Part of a small language model's weights.
Size: width 96, 3 heads of 32 (1 for keys and values).
Architecture: rotary positions, untied embeddings.
Training: a variant of SOAP for these matrices, 123M tokens, 3739 steps.
Each number is 500 + 40 x the weight over its row's rms, rounded and kept within 0 to 999. Layers, rows and columns count from 0. Numbers have three digits each. The size before them is the row's rms in percent of the matrix's.

# down: layer 2 MLP down (transposed), 384x96, rms 0.166, rows 252-297, columns 0-95
# gate: layer 2 MLP gate, 384x96, rms 0.193, rows 253-298, columns 0-95
# up: layer 2 MLP up, 384x96, rms 0.191, rows 253-298, columns 0-95
down252 115:512457480415457534477541456529521537495498390535453464488527479469507438472555483551474428475475443565486465497458532520562561445419565493501452500488532523490504462436534507536509465510498468494522477486463479513606542547490413496502461511488527489522443524512453497578487501494437535547
gate253 096:474526502495493460591528450489434479489469485483503496479493538591500517523394521512508506571594525479428464466539475447465492520490444539512510535478534480496439493501475459549500483563503551462527561469477508494457490469534553549484434443542487495530534479434388524530498470557516565526
up253 097:509510448528502515384522496519543584494524491492535523496531422411487501474540491460537526437422461546542538541465507580524501525522520435500489439499471552547574521472530599469482523476501485510517449521523511510491481555470482419518533541455480486441506490553588474494519537454509525512
down253 101:559461472573477583442534435466475559483529568563428539514473476515517541505457508515519499527497495474506524519500489529554454469517534550503526530418490499529517477426508457584488578527508494472465468551444487486478483452566475461583473506482436504544490499570524473454489531576571511520
gate254 089:505480519443557496500458547603510488529440454519460464543537491492473479513484495481467565544494488493498519523442527508505419558499486533541523548551485437468548447491481424518549537533562540538517514494534541465507526486477525522491429493372502457490482597455503447485482513462520421451
up254 081:378534451532436508462512573478499507535505564423475498493503549460567499534530531460508515470502532473546448493523491503470498510550461498526472511402472462521578437540464513463502451577391469494543478441432472444518523502499524469451480494476538461521463520518453510498551453496472490531
down254 092:491523477452487521526448577513544500484492543470487532467503483491520508616634532501529546474529457406537479497526515502495499530488542511494448485480474495482505553562524539507460568530459542448572456490489418488429509488535514430474494441538515484502485513486522527452443429584499514519
gate255 098:455525462487485435469481481494463478529447496439497472502459515535538496443557436412484451432480445524529464481520540424545466485502424484518421535445540459527471454521432422515449469568458538413516544505544504557534513521525461480506478449448566464532532511492486489554529514521520519503
up255 098:509455527535487523564521573503560571515561431581515545462495511434488449442471536553526539535468550475439505530491445540463544519530512489496582460532435507468448489503530583510496489440557469581424500482447476530452472494501512536516521529489467549453509497483466476496428478504447507466
down255 103:498521470552442496509489500464506632506462508447460537540517475481540471545503497421543536561505509505412507440554463482473422524461509513492498498462530472508497544540512559584498459550434509487475498533527453535537554453537516567507497507539523483518430512496420521539596539492482491456
gate256 084:482484507463479563560496512478501467515467529499471425529504504444503507641500534536418475569424480523457502545483548467553482603476506514485426474490546483463493526494498430534482507488531419529483475464519522490577491477480411520515547530511553505481499463490466532491455464520542427506
up256 087:542498488551537446445455482473483537456552476528547498490530450538491469433508429460565510472536551469494541540501457492468522415524453514478534507534508541491495559447556558510554549483499552522507482512479559463524508532559568486469529467518369520535486524537509445476533577466477578495
down256 091:510500501517489446509561442495479539467521533489503522410498488479523582533561569500487482648538577510451490545526485528526486444523416555494494501521491515556545500468445537502499491466493549490484592488549512496536484519452459559534554507492510536498488578490566553509492457500561472508
gate257 108:509489482454536440481447516492485432548499556506511569505518505446510518593493482512514369581446544475528486451496518541536618491504522493523430556527478521447504545520471501511528496548533479555539534559501548547529543534509547512499490572505439563506475523511512502555462529487482456478
up257 109:574545521488563473477503571480441528516522529400450501495507473568538417525525441451534450553469551469485497477587496532552540435477512460487457525459505505511485470518435481457516473530564550462542514449552584508502497480462496534498504519568498578427441504525523510493503519483459529520
down257 096:498487553504528517466483535494432502459443535538443533492547450504511438548472463437548526518587516488446474513485475546520545475533566528509538463524573494482526404509532508560518550492546486469500603444485446562469529512523481469408458429509479489450536486567529453485470532519526517520
gate258 122:478456507448507472439504552487585524469548532546502459535518510502471479520423426572523544500515507506489554486489555539496573505543467453534465509423542500458425600540595490516526506551515497553530460441529467504508562479507508562532512500510543528545483475452535487487469443445460556498
up258 125:497489515435509446449498537484568510434494475559558441523501480498448512522420442590482534456499518555462531486490524519433560471530495435516512474473531475485426574510582486552497487527527499555589467470525487499487591487513555526486498478477545498548518501439528488483465500427485573496
down258 097:464537535482559481482479515491425525445471551472539439454476522513466567473513506517488479452530574489536511490514553459500522533538513497583504522572532477538475481522526522569458491472479536487556556547545353557510494499524564492501587478537536554505472510411485469545503454479515483478
gate259 086:494413457439475514387476455494539562524550547547431520498520512404511526544513465550519470548523527506488436446546515457509580531529532459527508535493479516444468549533470493456468458503506453454506496492561500570462499455467551489543472515484477529577513457538475448521497423515459476491
up259 084:493505451500513558563449519504539501607462497427509535517490418458516500539526535503484481486536494437500476465494508497451525478468522451488485496530502599479491506473491541491553436552517519466560522434540462514533603547433516548495493492516487544481518470502421433552548475482536606498
down259 094:487445448494454536487468509471380532447500500457510575490532521509459501493545549489508508487528500483551517477520542482507479506511505549439568507414525517478474579514452501502500555491546488495585436497390488534466495471568518465532468599515428494529563547475577501510503476482517473479
gate260 088:542563528544445486549525431495495481492512595518542492467463538491518522525502471447452443499515481507474452437504558448498495520517528530434553470453528450478544562511573468489514553466502450520431451519519530525500461558520426485558494577477487510504505481546549449445599449446497460517
up260 093:551556462462482505568516475502505439421514558512451489507536523529473499493508510461422494459540450528441480475510534489477480509507461563487586489544431416518566493498484402489496522481479449522483490521513509498474508533511492469551482523455636458545481528457580494488596507482520511524
down260 088:466522556466502499429509497471569494555431512518512460460462462528392453423401516491501474459433460592466501503493494491434479497467542554549523458537503495494491429519474490508542484508464504484480520473478463474428501516524485490511486463473523400561493561532587550503517528455514543505
gate261 099:461515496467581512468581585539438461538515514504542536489500469477481505540483473452483511485534485443538497534505503478573524578531486485535543515468507452474559507480443527494446507555544620469414495538473539520521494499409484467574483538490511434457543458501590510486486481503456494501
up261 090:454512465448545501473528593509440509560505491446546545509492459445492538485521547420458469464489469455551447489441449516510513518577512541493518514580519463447519523526426557502438434521525573505466522523523454472516495458427499532502476560503557443472533443521569461557494475497490521484
down261 104:565496547477495580459488483490491501506414552544548429374483485500492498527604485475490471507516525494508578482549449508530493511526510507468516475443496477504615465448504399516473487486480486441480522533459541557496522435509494468458493497556567464506528462486440501528534508468527504527
gate262 101:490553548542466581486511481476544491508469494511446479510526438523489471434524467527467475526491512418489490515458485477513540586489498497382523528457557498500499573543557538480516542545554513518470458383438476501460535541486533504487505426517453547595487452529478568510498517482496507461
up262 098:595444468564523480518444517405489460529484488574437522452486513508546462463457489527438464520470472507527472501553559498474510480490462443449475551529469507465505512558518495487520455514450454490402496486502457458498555521486421526531426429499534472513521380505494514477463502496497494442
down262 103:537444487535539495532518573549450467478453487475457522463493508478519497461539461580477479523453448550464507445439551475495531423486492507583404575580450456465439527526498541500550521507450521474491528472529440530514547576485462494507495495508530426484454477499454561537505520452535485540
gate263 104:477480558468553552516480477478524531497547512502483462526564485550525518463488430584517441468497533531543481476497560565558513484502472527567477519482459527478524540540491421464484455527442452512412480502488510524502487443547415524539536539515542544573452425548550574464524493551480483452
up263 092:494483585547489515484454456504487553565524516515449465510541480533527568472482488450542508518464533475481415481475522422507525468521542491464510546467524524573539548452420481556494473538500556479441504435518543512515428470478421521492438496537473536505560544518546485403529456523460522440
down263 103:453578483566499437505540438535491467497432479577472551479545522439590489500543482539481514549494517540540494458464477445473535543506440521599478538496440479503492499437509471562541432503487579523486563494525534492525500525537525561441500470509514527484430466539452471492519492537501477567
gate264 096:511494536465470526540529544527431542550606489555498514453470501505453440449512498491491462478492440540516464445489423494505457534581508448461483450559514513516459498552452560473498492529417504514462573523442554526428446527504451484509418498479560533461450519529476477528531493473490449546
up264 091:511514544433490460524551523520457582554499487569476515446453495501448427494500449475505471479522481491501460484521462485546468560526558443460502455504528462459434525545447565480512492554441501500503571529456571513469419526514432516473404461486501577481494494553532489547533498477483434545
down264 094:506516529535581390517511476447466539532547520543485516477426522472481508562433473620504511463449476486541538527500510563515497563481550488468541474480512546519541558493500493516546457489494515575456535464509436545471416475453536478514464506447469524504434488544494464465563517465534543529
gate265 080:495439497520500449490494478562543477533436442497552510514427546511486561459539553537488485500491577498459561468456504434484493409497492474525592534516513504475455494427529458495563504486575513487490506547548527536547523546440444516501478488516540522512561517482471424449612467505526508512
up265 078:441505458569468497541530478472465524455505490547534461488478519499500528481519471567463506622486496484532561513507518485547504480511468430469525444564555525474480429532504485439481579481534487427526542519465527606516506606512461517542538519567527538506485485535495506486539462452417485501
down265 090:501483394465537533485500481437384436492490479488508482478506456487564502420563423526483512493474603547480524449500513497495457471472476476485500502514478527437541438512522529472498528526552462445545417524538530575525471540451506490545485497445518494574493498500434475446519506469470532542
gate266 097:497598486456408440458466488523506558460499550495565505515556515508566481475495518563455504615427495427453454546456513543512523522488484548495441540455471445527474537497495527568507483486453482505538479433436452522482499550523538454494479556506479557525463487497519483569512533529466519510
up266 092:520483434530395473443504396504548514540570537474520569459498529491523542501581503486478452558462506513426459461570521493485574492503507482520551494522547565517494431501455491514425443424490474492526493446513481551509488521443516559540463556543493483437471502530516537535525514494493493528
down266 099:477466479551403467465419435479503458556491483523491475500485487475441516513529490492428531512458530507457527482512483458541445421519523531555490478564548533536403573524507414461531498456445546486464480442521556534539452501519473522420446469501535517538487517486534566496506454518495452451
gate267 082:490497513530533491541442546508406504544484489500529469455538478514482474523538482450402465535495545496494466534521467562495535446564461494518531541520436526496465541494509460491484532439547541502478567423562495528456572500405480561551583440502470437525510567456464473464527526468500508468
up267 090:500495471495528564472535492445530505479536475467512555572526566437470497558454493499597545437463413548465548455484508469487487492435471536493495432508560482499493511525508547486460468454492427515461451559449475451497445485546452467451423498469542586504495465469474525496520521552516483567
down267 093:473446483507516493512501520486452463553527471425426475520504468468433479504490465474492522520524422451559468529533475580490526447529532534527481537489495424423517538606477590507438447438497482528439527537541434514525505513478486533438553429453515460495455482476487496570493518523520487453
gate268 096:499526524450490431588580455482506499477524589531471472493522437445534502489537513520480426521458495480490426454506453516486532493547555489509397481538494448557493485536458481507452494512420460536464547494585512552519451521458479466450522502511469468507494485566494503502503481484400421502
up268 095:463542493438453464512537475522473484482465599530450484463477395513504503551461484554497466522458457500484412473591498468469498463521514469520406492520471477506513464547419499484426525478417445522455521456544470485447444486443498457533512464509466464484456457527533476540455515525454483533
down268 094:508486531458549512564477450572530486411532527474456472501502511430551441490491492489465484490454424560553450517492411456450541463478438494466504506567500503498536496460462490563504501500495428406465474502529499428516501508572442525401543450463525518458551476533488538488524489496475494481
gate269 101:515420484532501526472487463475508530542496515505531519533532452440479430465453482474499484465534511496565535529440478476398533506465573425478493506433528516493498520472502571538505544500592489506525508455558518577534523515495514533449517538548578475438506546452469506420498500445497601500
up269 109:487435416508532524445435518525541497493475409522508514453509535445446521416455493485464518483554491531449522446471454577488460533535555413490534431419522583528454455493530510498504569504517500481463514483490452499465536482487606517479451515508543473492481475470448515452472516484531482474
down269 102:534456506516572522511448438551487536460463542454510492515519527458427532487482504445377488503527477574492537424476478508504534536513469505531471439500466552512404434481496499496516514504514454446492453494451500530503583503480562452469576513503487494473387471532478447474484533463472459504
gate270 096:525501497473516494474504471563553496515493475517443511505575527519491364485447528481521497493585507542459416410464491490494509627540546548523463490486478494519418534518504425490498435489485477520477500526498526527464526530520518503558481496413505449470520497443557441458493471517525535485
up270 089:492469505496446457527448484446429536556476519483513482448464433494537487502558502474593490484497502469498469465548471501515488463472529464514502486500548475534542580415525580487515488552508537510550501554530486460522477538510591495438618434520484503506491530540508525582432508442455538469
down270 096:579473483515548486509456504479470480482543441465567488502453510463490556518498523591515510507405518451568465467530508439541470474487495526459510487481513490524584481507583547505504475500540489494473446466495507489436540476453558553435591475505466558442469460495411525505547464511449557524
gate271 104:429499506462537493543477467488474431459451513448515534541449538519476527472547538493491491460476535504488494467479466478504507454491500522469385566520443474490449471525433541521511453486459447526484512495519488470525496470505495458501361519451536524598450431401478470433504537504453482500
up271 111:557451470556420529463500510572513535484516535536481494474607473497508477508533477548492503475529472483488509479529551544512471532495530448503569379494581491520492471457573457457495526482527517522501475527470512500493523491485527545514573468479512463479544541590533591555510470583562531468
down271 104:585493492494467505422515583490558544498540516583499462493520468501397506457492529541479537500489492522425525500538532581623501481493474528505447572500504487570493507490475443535473503505492496484545525568439500484471468501494542526517467499510509449567547560502565494473493569465522471444
gate272 108:528552514479528484545482523398499442494542425525532493540533449510511481537455510509486479469432502510490441481483546509456492463496472483479496512476525555594553555510507491544442543492464464523441554507503449543536581493460526458445553416479454506570525427508529445436498511471499433557
up272 106:452531459449498506465475492526515438466491496519451523513516492545453548609510552535482509450471508530452490493508512590452560513477519476528471554556483566500463479478520518521496525507537493496443501470483467549501553499501521442398512500568461454556570525449542395416477544449471523512
down272 111:506511488526503525450466446420529497475448506545503465484484499463497499511482487471374444496459583492534499550536497510527534440470456508543552519529459500515517512519430494524461475454500502501416494503453501552611535486435474464495411572478481523505531492539523442520582545455468559507
gate273 100:443489402462427469548492451495471488472504511514502488528478521533522514553504485471490486483523467433490455483514510491498469504460512563552415490494508488515523563485509529509624410466449536538423500461532517462467448473515577504473513515582522527520462514509622564548538497522480514489
up273 101:528513491526386455536537487460551538459530533482473508488610486524480496502467440466528544529499545468541519535521491523521564488444490470456507475519427607488514467488514480456509443483489542500600449482428478462525533502400512542502424508521465508487478545485470489570551493505484497552
down273 098:467461534565481427560543519443512504507527553484464492456475534460467475485462527553477485518470479494422459476504471487495455528443486529561463523530441445558448574507441489531514480492429543454504551456460561556546479524480440486481491478508551575486545504537456577524525521496580430460
gate274 071:536478452474515532523552468536565470507457470530430526466564530480518467505539567427428419517579508458470480430478481464466521539586549488537523564472546523471468521474467518488492516506480542464553560529510496545485466485460511614500517527575525492547512506487534485514501453443528523570
up274 075:454422562553570507479540565438499519448450454494529518496488483439439507496476504499526512458533494489490538476490458527432514399495462455405487446507443479515524477448504542444516478525468450541446474463461457444479538544512483489521483454475508477433498406470548518494483517515480584553
down274 084:500421514593471554528443529513467518447540531486606548521450484519481534424477478498578519439439467509507534550520534496487519438451549505478510478447471508527501457525519430546460510444496494556443506488557482416484551570555505520496581475483498483451505493512531483470490465513444500455
gate275 098:451527419540486481524478553463556530513518479527496514480555519551539476464557556407530548523505544516472509499532542497513507519391515519451429428507443555474461554532484508458541517495513496506536500530415451535485520563521466487499415499521457487452533551444591480513513454486548513456
up275 098:548465517504504509489499401576550463491403529501550506533457522447479515550468486555463458469467471477541509486498481492473548461568564478512559513469534506575559430442515478560453525490529511484509572464526529492505493423491541562484526526456522566521473485569392492491498485500466544517
down275 102:451516522513500508455493444431571513551543497540567536560478446457516553513544493493484486501459497462502422480511516513439505470525533441543486486411450490482513509521496591475502559448537613473571499482492486489523520495536470504531533518493520416538397542512441521539543494447542510485
gate276 115:465480501545429506435502511477519507512529529463495422515526504545446505420524457459505577528554513453411614526493560485529468496482478470489533492439462435532510527451502475452494562554569543549528518486462489467559490477600546518487541499506556486505572490514499486513514457506462491564
up276 116:500490533468502527488552491458587525411537466436437518499514465505464465511523495439538475502501518498506535550473521606483519567423552467554413476440431469490483552535510505529507529569497538506551493509481546457461531472504497549429589510571481525448532512452514510511470481479459534466
down276 107:498466528485475483476533462502478546566460573455507511445474496477437480489498515368546498484541476504554525494474490578534551529577548542464496558496478489513465474389463549535500586505473543552478491489461534498519519567508504510469477486474509520504544434451545537498541428523525430468
gate277 087:451523501482498596532510494540552481514439557544452470546533488481489448495488470467474505467553556442465445503506495461508465502528551498547442474531535496455480497444477427587467469603500564547531531521517562564514486476462506507491537385506561456549502476494559535508505448506465529483
up277 086:591488479518438433465496502450460497457517430409567490485495509535492539538530496505522525506512423532511516503508486553474513442513515518420491538461496571513475498472472566486499501422510489464496454421490434445437527448566520486488469552460448497478458467486420467535574518443541509515
down277 092:488406517548513553505485462471544463490534529530519505457492527448481469428499531531452441483486570546467527485448519444512476466433443506451516501460527462590402469584480488474523550490521446476466542512482521529473446520457526429565513458548479475545526472527515468521484459444558487437
gate278 093:519512490510562529488502509403464494536455499520471561488521542515473518528504398476560500577477525461517495453462482538554545499443493458428477527452430550480526572522579469540493489554536506475471433425459497507487466492516464505523488532398480454461453499544492434492442534504550482468
up278 091:490506493499526495498473433486536440502521564524490500537474531450449490492486456457547449427562547473468512453523497433539519479500476483461504547493462475516441500553484511360518534519529457455497523448487460512490486539436570534535454515482590509481449487550449418524487568515471440557
down278 101:544511487517517532561465488525467464542496585492475499519506533451474534509481477499550473523567466514616479523554532455540488491536418511523522523487442534445566511416546431490576530495524539545468445444500457584481469497520498470523505487414508492494449473481577466443460514457514536477
gate279 098:483537596434504544485547512461497435436527451549517519441529466472525421513512512488471480465547492483488515525456576529411483458549480514487516484537539513472521514494517515536475538471444440447488526432510507463380451553517429521461544467429509496530551586528483527478524518508495523478
up279 096:481533500535502459455495488532458462510460527478463477471435532489535580500473458446524479487420468500530499457505476507588554553554522518444448551472528482476453491497472451489477554486514440538424475559520507498580591469447553456455523521478458519482502450548430432548527523512457514432
down279 097:451520518485456490489524510473537445523498485473473525559510516506471493455542583531491507548484534491523493549515530453434486500498481552537469480561430468478492510477429571461479454518569608488436429496489530563546494528438465506445474537566505564458446462403517544486549555507501533518
gate280 126:461450503515478514546505463586563514444489470510486466550508485382489508586509548550474477463447490505452487404461473436473514481500515468491490502548556548502513495549494502484476508450451424427505589497540486532549499474493440539449453524533537482527455502517467480508578458491493569472
up280 117:439584476458499487515454460380498437513510494507487435443484502572492536481512495571510511557491580455553520491521558533556507451536494506483521549522452488506518501410486492550492486580600572565500469487539516479482494557515482506507571494476496563473471538467503483470457526475512482533
down280 105:577506406509469467459489530511508485447455436460495542505613510469495472489539506496475490455510534563532571471574475421470534486518506455538464526519642514485453512508520480468484424522471488496527518466558541538525522554509450512490489533459561534511448466566511494524528533487488503550
gate281 097:442564496535509528477564576522537505521510443537473493519511491506467547460509517406610583472512519479503505573421552494474495495458439570466497554510502521539442530504469558485499416441503563465509528522447503524531427496490447498509533487477460507582511494543543498546531459509489514535
up281 099:622441533441504510509505539460516494537547510597533528466533458453506440478497531449492467499510428487444490511534525547470469542497482493527518379549448492477433514483573480507471548415476469532509551483449556520507509533467543495489478523499546551445497548532531498519511507477549568479
down281 103:511481525495520486515541440490534529449492523474452473546497470401435463449454489524576504497498505543540396450563541583451479561469617539489413503468545522513506567525529501472511494468499473538478501523509502545528498500486439443450493478486463495469511564484571483489510500566450477506
gate282 093:550495458420547516492554550514518439478476466506456442517494548534503418545456579499497512550532476476501469496512534559505468626501481572519433518479459507508452492479420521523485443450491502535482531504476549487550471452458502505475480495463539446546435502528521489497588493476446421479
up282 089:575475455495544510463516552496494495507433500505465449537508507512485471589436475482493500498485486444515523536483507567525584566506457522512458542504498477498417453468494491552526436436484445463468556481415522500611475481470485459463497466477444423548458512563513455505542452493466459464
down282 100:497507504533505485465495447499511499457532579513471501459487559510455548542463451538448526488496481499554481455437459498491537482530523494399515480533539581450496520462481467512473519525478533470582471533482470564590413539483536566512532482496419507506472538481358549514467493515474509521
gate283 093:464519504472450553465497557457510511482568498495456475546486366509531448499482549521504476504467460505509484510512570509563546531482462507562493442541527502491512589494478471547488489530556449499525561553525466452508534527430463456450461491469457496517558406491504489557427531483437543457
up283 096:490505487569484442554544472505436522498488443482521545489565606471471542496538493438479479461546560479499508453458445473474464475504507451501491492488454545537495454473506528426525467465482525482554450416499557493459416547550568527588485501571513541541475561478540522516513509544512480548
down283 099:470517425574563438506482489466461542555519537485514435473572459454461501495509477456462531421495476508563403502545528445464482553519533494478532511406497558505499525472403459512509471502548517515558521485467570494474475506488509524503496526518498452611509512460527513487408532506506512492
gate284 099:516560567411441514485485510491495518537474418515501487469555488474472502478533498505497482478481492585551524529484446499468508496521483547412507547472440530549537523513518553581410553556449498507465534512576558498511506474512545417466485467429528503482412518443567454509522479494520532491
up284 099:548573539453398482450560512476476545522445475511482452506509583461592436505504492506463488440498508518484466459485488551483541464556520476438502516496450501469551524524506506585428506543445471452499528461576532422549515520500501458523508467425503529506483540430512483456495540466454488484
down284 104:482479494451536528504482512518483523511470533501453495509485579561578486462477541513543452482485498428413512483470495557614589503492471461541502516459439528508523504516511522537490462547530542440473539479449484380569483514509503438445472560501519523498445477594521458494502513512551522502
gate285 145:493507459465469524455493481505617550496476512567531455512562507517422513511529486450487489554507524458452467521488474539504498516548510513508478514461538451505438419483500407588502603528517507475480507531544452540547574548499549545507564493486470502509569523418494495479514492508485575456
up285 138:518487417421558544452470470523543529584523537532499493526529475549476466507496452540488577552463527456451479470474528505511468503507501577548474545499525476527402454494502432545535518520500492477473470469538504510541553519473547471458565450457505499550559477439520474429510480539458580432
down285 107:500480517451466587481411556497450537465502561523538511603543530493460486554484479468547458533488522512473550537508531484518551544488529503567506469497501455569541501456450532540516432497560429492515515481557463491538492541415488533468571493447551573556508480493551469492525469483458473462
gate286 109:501496492473455471525472531443467463535585527479575420508502457567517472510517502510515540502481524559528502591497466529511558561536468513526455507450502568545529558493496535533425498433440514545395435488429526482516463472505471478421475527451474543513488514507522560485462497430517519535
up286 110:486503476519489473529533522404421461537550543453570485523495460557558442472472501481487497445511495568542511545520410542461554563499431485528460523454533495570514550466500545544429486470448477509456450562449500507522434498469479496473467489462474535453525538480511564476479545441514527550
down286 095:480460555530521541540418479504404480531495425476491497517466490522552508529483476582549486509414469516454537494533536453508591515528444440509540463452453545505452462560452456454544498517463479524570456538508433467499447511472535501457506442493515568511529436528526501498482508512508580520
gate287 144:495450525434549483514575552460541538538524503460469484523516491448484453457444513534542471539413532501595533484556479559549552465516518451551408562537452543540502503496485500479527495505460508512517498523526474482515523512451466518574469578511505601519474486482510457561432485509437461475
up287 129:499529478509424523574456428531520492467472531500534483499455519568526555499520514500461506430593521480395492547413541526499512531468459517433562461495615479493404487509473461500517517517504481508500505492475496471523474501549506480492517483450513403511472483493481542496577486546575523505
down287 112:478500432432457421473476396526497517463479517422457532493418493496529513455491561499461512523488448490537560506518513463560499516445513523531533463524387543478472565460519500438469504451546496466490417487464508474509524419492471467529456547537514460508504462503465513524549464561467528451
gate288 084:546501524498441537540562603524550503403524474415511511614488450457527521572445486610464493485527486538529466445554518557505541493475494529529479537496573464533497475491500464531458460468487480446510434474537526466564535448526512495498547472500435489504522483455488538515502491488516510495
up288 089:463484459496566503488454483521445531512516499535459514438465482563504461437533565454503487507481492418534533542482489458468467499564440511467489405546501541481509606495532612453556530538481487518516522542509444538448490552437433516505479482552504497498488500590481463517500538497448539526
down288 096:526616514510472487502509565520545564434486451480542475553469482472481501534527491472491489542498516497481475453550454481520528454557453484485448411512504568462540513535497526483549500515471446498435530525543516426452486562469452472445554464491475464495483508500493505488593512618427477527
gate289 104:440548495476503393514456575500407538544471524516509536495546482494490548518507484469510381503399485480464533485471435460530512498462497464527454571494480528486537491497527532529481492500534486525446545515476545513521560497447521454552472469498459457488492518599414425497457489496542501502
up289 114:574474480493445567471542455491558490470468528469515475485425498505515495510493521518465554574522560445530481568518573534443474517482476494440498527514475494499451400489524487452578547526550559504604473437515443508462471468508535533458501513512594506522466525483544520486473507482473472422
down289 098:558472460449482520561538502594530457556515491492513575515471507476483510507497476486474528444511531515543501497518590489451487503548524468442515537464471497458522478478479479429527567458563531547512503503468596573483518482490581544505469574414530423485482446502472510546518525534462531573
gate290 104:558484478470407507524550520363488532504521499419470520466502461533512467481487478493493474513414498508470473499482558527437527525517488558467520474528452486531499453494522474518429472502506546462510523480488530534524549578519508522488483471546556584551485456534508569620525482445542483472
up290 107:458529490510558493477469498606481449475451499533570504564490520545463539505510531523492529525588496530514529519533446480564469474494493449564519517527525520477515569449476517500564517522498470511524460550511463414520464419483529504482522524414422429476471511436483444402480487536455486513
down290 106:468448494453457534533557441548532491499465541435547489474503584521530498411456499475465494496463492544557539528515494582503462482483540515507500458487550447502521499531522434464537433413548497507400517489449500457498472462527497476525502567522508553420478528515508482482500588513444578499
gate291 097:532528413497489539527456510494537495511507499482515522526498491488470502463470553593524444535455535597555476474495528485492538405537534507539448498556503516521526541526539527547464474542551447563465550512525485499495422524462464505476463526466558579470478464475593452456408461505473456525
up291 100:585556461510474513457591541503474481514550538475488478445573508531513480533467490487577453492502523467424537546565568565473540504475479510479571525472525508585506522520578540432522500438510458432515513525501511501551506450478594497506523483485495499560431522536535502513544499465463510552
down291 102:489500558418485510451485537458383499558458486587563499478502525461483480523462555484478521559544494470395508521523446489501549502451508507441506533515465503495526521537454416537455503506460516487494444544497495557515494490464534498434509446470553488413495543535427549530510510527513556537
gate292 122:500540595465514491490474500499530470552522502482490489570465507496443609521535529512463537484565400542428480478510492530507523484544539539520528501425522462538515506481492550522545526437511509508597508526535502436505553473476604508554483546452504540449529513497547457579537525488524472469
up292 115:498541543498505507501486455518507410556493489494491492610470471450441554494508519534479546471541463603426467412514459476495529448521526490579522483509543462518486498469495497564514543441507516496581476511501505518513522413447556477513506530498556514477487488493472415553553575537547476511
down292 104:502521486540440569522486574479475513522576501457549466512486516566449470510468503534526569521507475495440571465553563442485533505503503502449484507482570494544453443450420483538551389427451501483491494428527477491559460478498501500510514456539525469484518522457516514471479561431565483469
gate293 086:517586470495500421513569463515456482445541534509475501501475539528494498508545496461505474431541534461483467520516573553530487551485514555522524510555494543443441533463432491375454526508496439456445503462508529468510486502515514412520451542532497505540483447594494468466507504594489508495
up293 091:565493455484511456555530529538518548476427529504442493404515474495485485530489540423465437546489490467515424435458518542505486510560465485526419485513524550484489450489468515524416494496483486505507452456592478447496570506501515462472488489488465393518479409548514493457500433504508526479
down293 099:499506435434436451528579464531519593471522533457463429464565553546474456608496469552511500512511439481512457508516491448572492533480457517485424486525455519438454483507483481532514484521462450461493463504529549531510455540508518575518484536528460473564471548559573520475474492503520517524
gate294 098:467535542453494504505501476533477506482477534495440518459486509588523452551445542565468464480458532411546478557525493525509501534503480480453523475571533481475403556458511541496544515487550576535501551569570523552475494555441482576526493513569488518494485586532552518505456526474498557473
up294 106:514443434517455536513446501531522489513421504562483458486462458486497595501516513548495508525451586575429559479439498551461424472528499422530508495501468525488545470521540537509539526496521414518480506484465491468556513495467554472509513532415512470444510452491496460493568421544542465513
down294 101:524522466480433582432469430451554530570510511479588483489539532449444468450469499450515509529492495533458574483490466493508494523472539519444534604493454575524473501478501455452482517466443546524417476475488483558482506535453501532492442588445519480518536522525431524504480543491492484473
gate295 097:426531569482497461481559551540522518444458527510427583528495519490479504472498446532467520555478497460437518466492534506497566524463527521488496521505527556448415439492475463481428547548412537401482512518583503534469494486463501483496507520498480498545476498564434423490483466539533503441
up295 100:585471502457465545544468447495496418547510485449531489506502465475480491529535568452543513460498545593574509518484509473500416483537523494465512465488495449596535571491513496505558481472540455581519533483470503492512525428464515521505504460508556455443503501439595475468538573462519501503
down295 110:494497524494512546512497538571502490499513530531482490534509444456518504488424479527440525538477546457546522443510499476497513535506479458489571467369446525458422544540528500446490501480471488471427481470458434458479581482501552477545519490499503500538478572559491524520580612494481563489
gate296 096:470476460439434497497488479544485448499462493549477466541506554480516508591468454496488512559526497444536537488479508586543492480506518515499512510520511477615418489515434509532580553496569514561446529518533484424516494456511507444523497493420471466481530453428513436497482535477469472422
up296 098:491493577524540566495524510475466540497572523459534523446526464518487477452547574445531554454516532506492468556544481460458587514497564475530527501510429484419473511461526484473417476474464513478541484497409524469545533487534466470523511533546466503527403517519545588458547523531542522500
down296 102:437463577496497470432505594493500547497510446467452574538510520562467549502507560445424486545544485436544496503472545489458476526425529478506435532529523529470542505538477453454463512547476478475567517456483480494467484473511434466426509522485506444525501449582481547537536493463555552501
gate297 097:551482463557538527458583485447486513555560464570495503533532542476516471575479473510471518418593512435482530455495484489559524497435594483483529488479499518518488494486460413452529540503540478474446489524451480520559527543454462550491481552396502503515527492558489504496441466488466475530
up297 104:551502450533491555474534483446477527552521474550557496502547540470531515577468484546540509416540456515488507504523537550585452534463566504482461419469499524520506521494463452481503544485600439455454470504427513522512525562435515523474526525460432532505516501583482533490500443489512485419
down297 103:424502454500515470514489534472456533506540490485455482523503512479531475525535488444476489530430494429552480546499496467478540552529497543492548489491480493503459503441550588495505518445515515485476451502557430452478517462518442446614476497391568542492513456456528562445527473552435459444
gate298 081:538511481466475524494505470459511428504515522491524456445538470462491553504481516567514563437535423458495453498506547471534533473489531526513516534493507541586465482548557522505577551417521428472442507469467516448527407489439529489540553552457542501530419506514497458458446524580490467482
up298 079:449489517461466628493559485515491494561580550517411454528543472461493463508503527509466485510539509494499517464449521502512507496551550498461551423494492468447447465497569441477452474513504493515477518467527423417448501497508518603562469498507473468521588489494547531479521468531459509544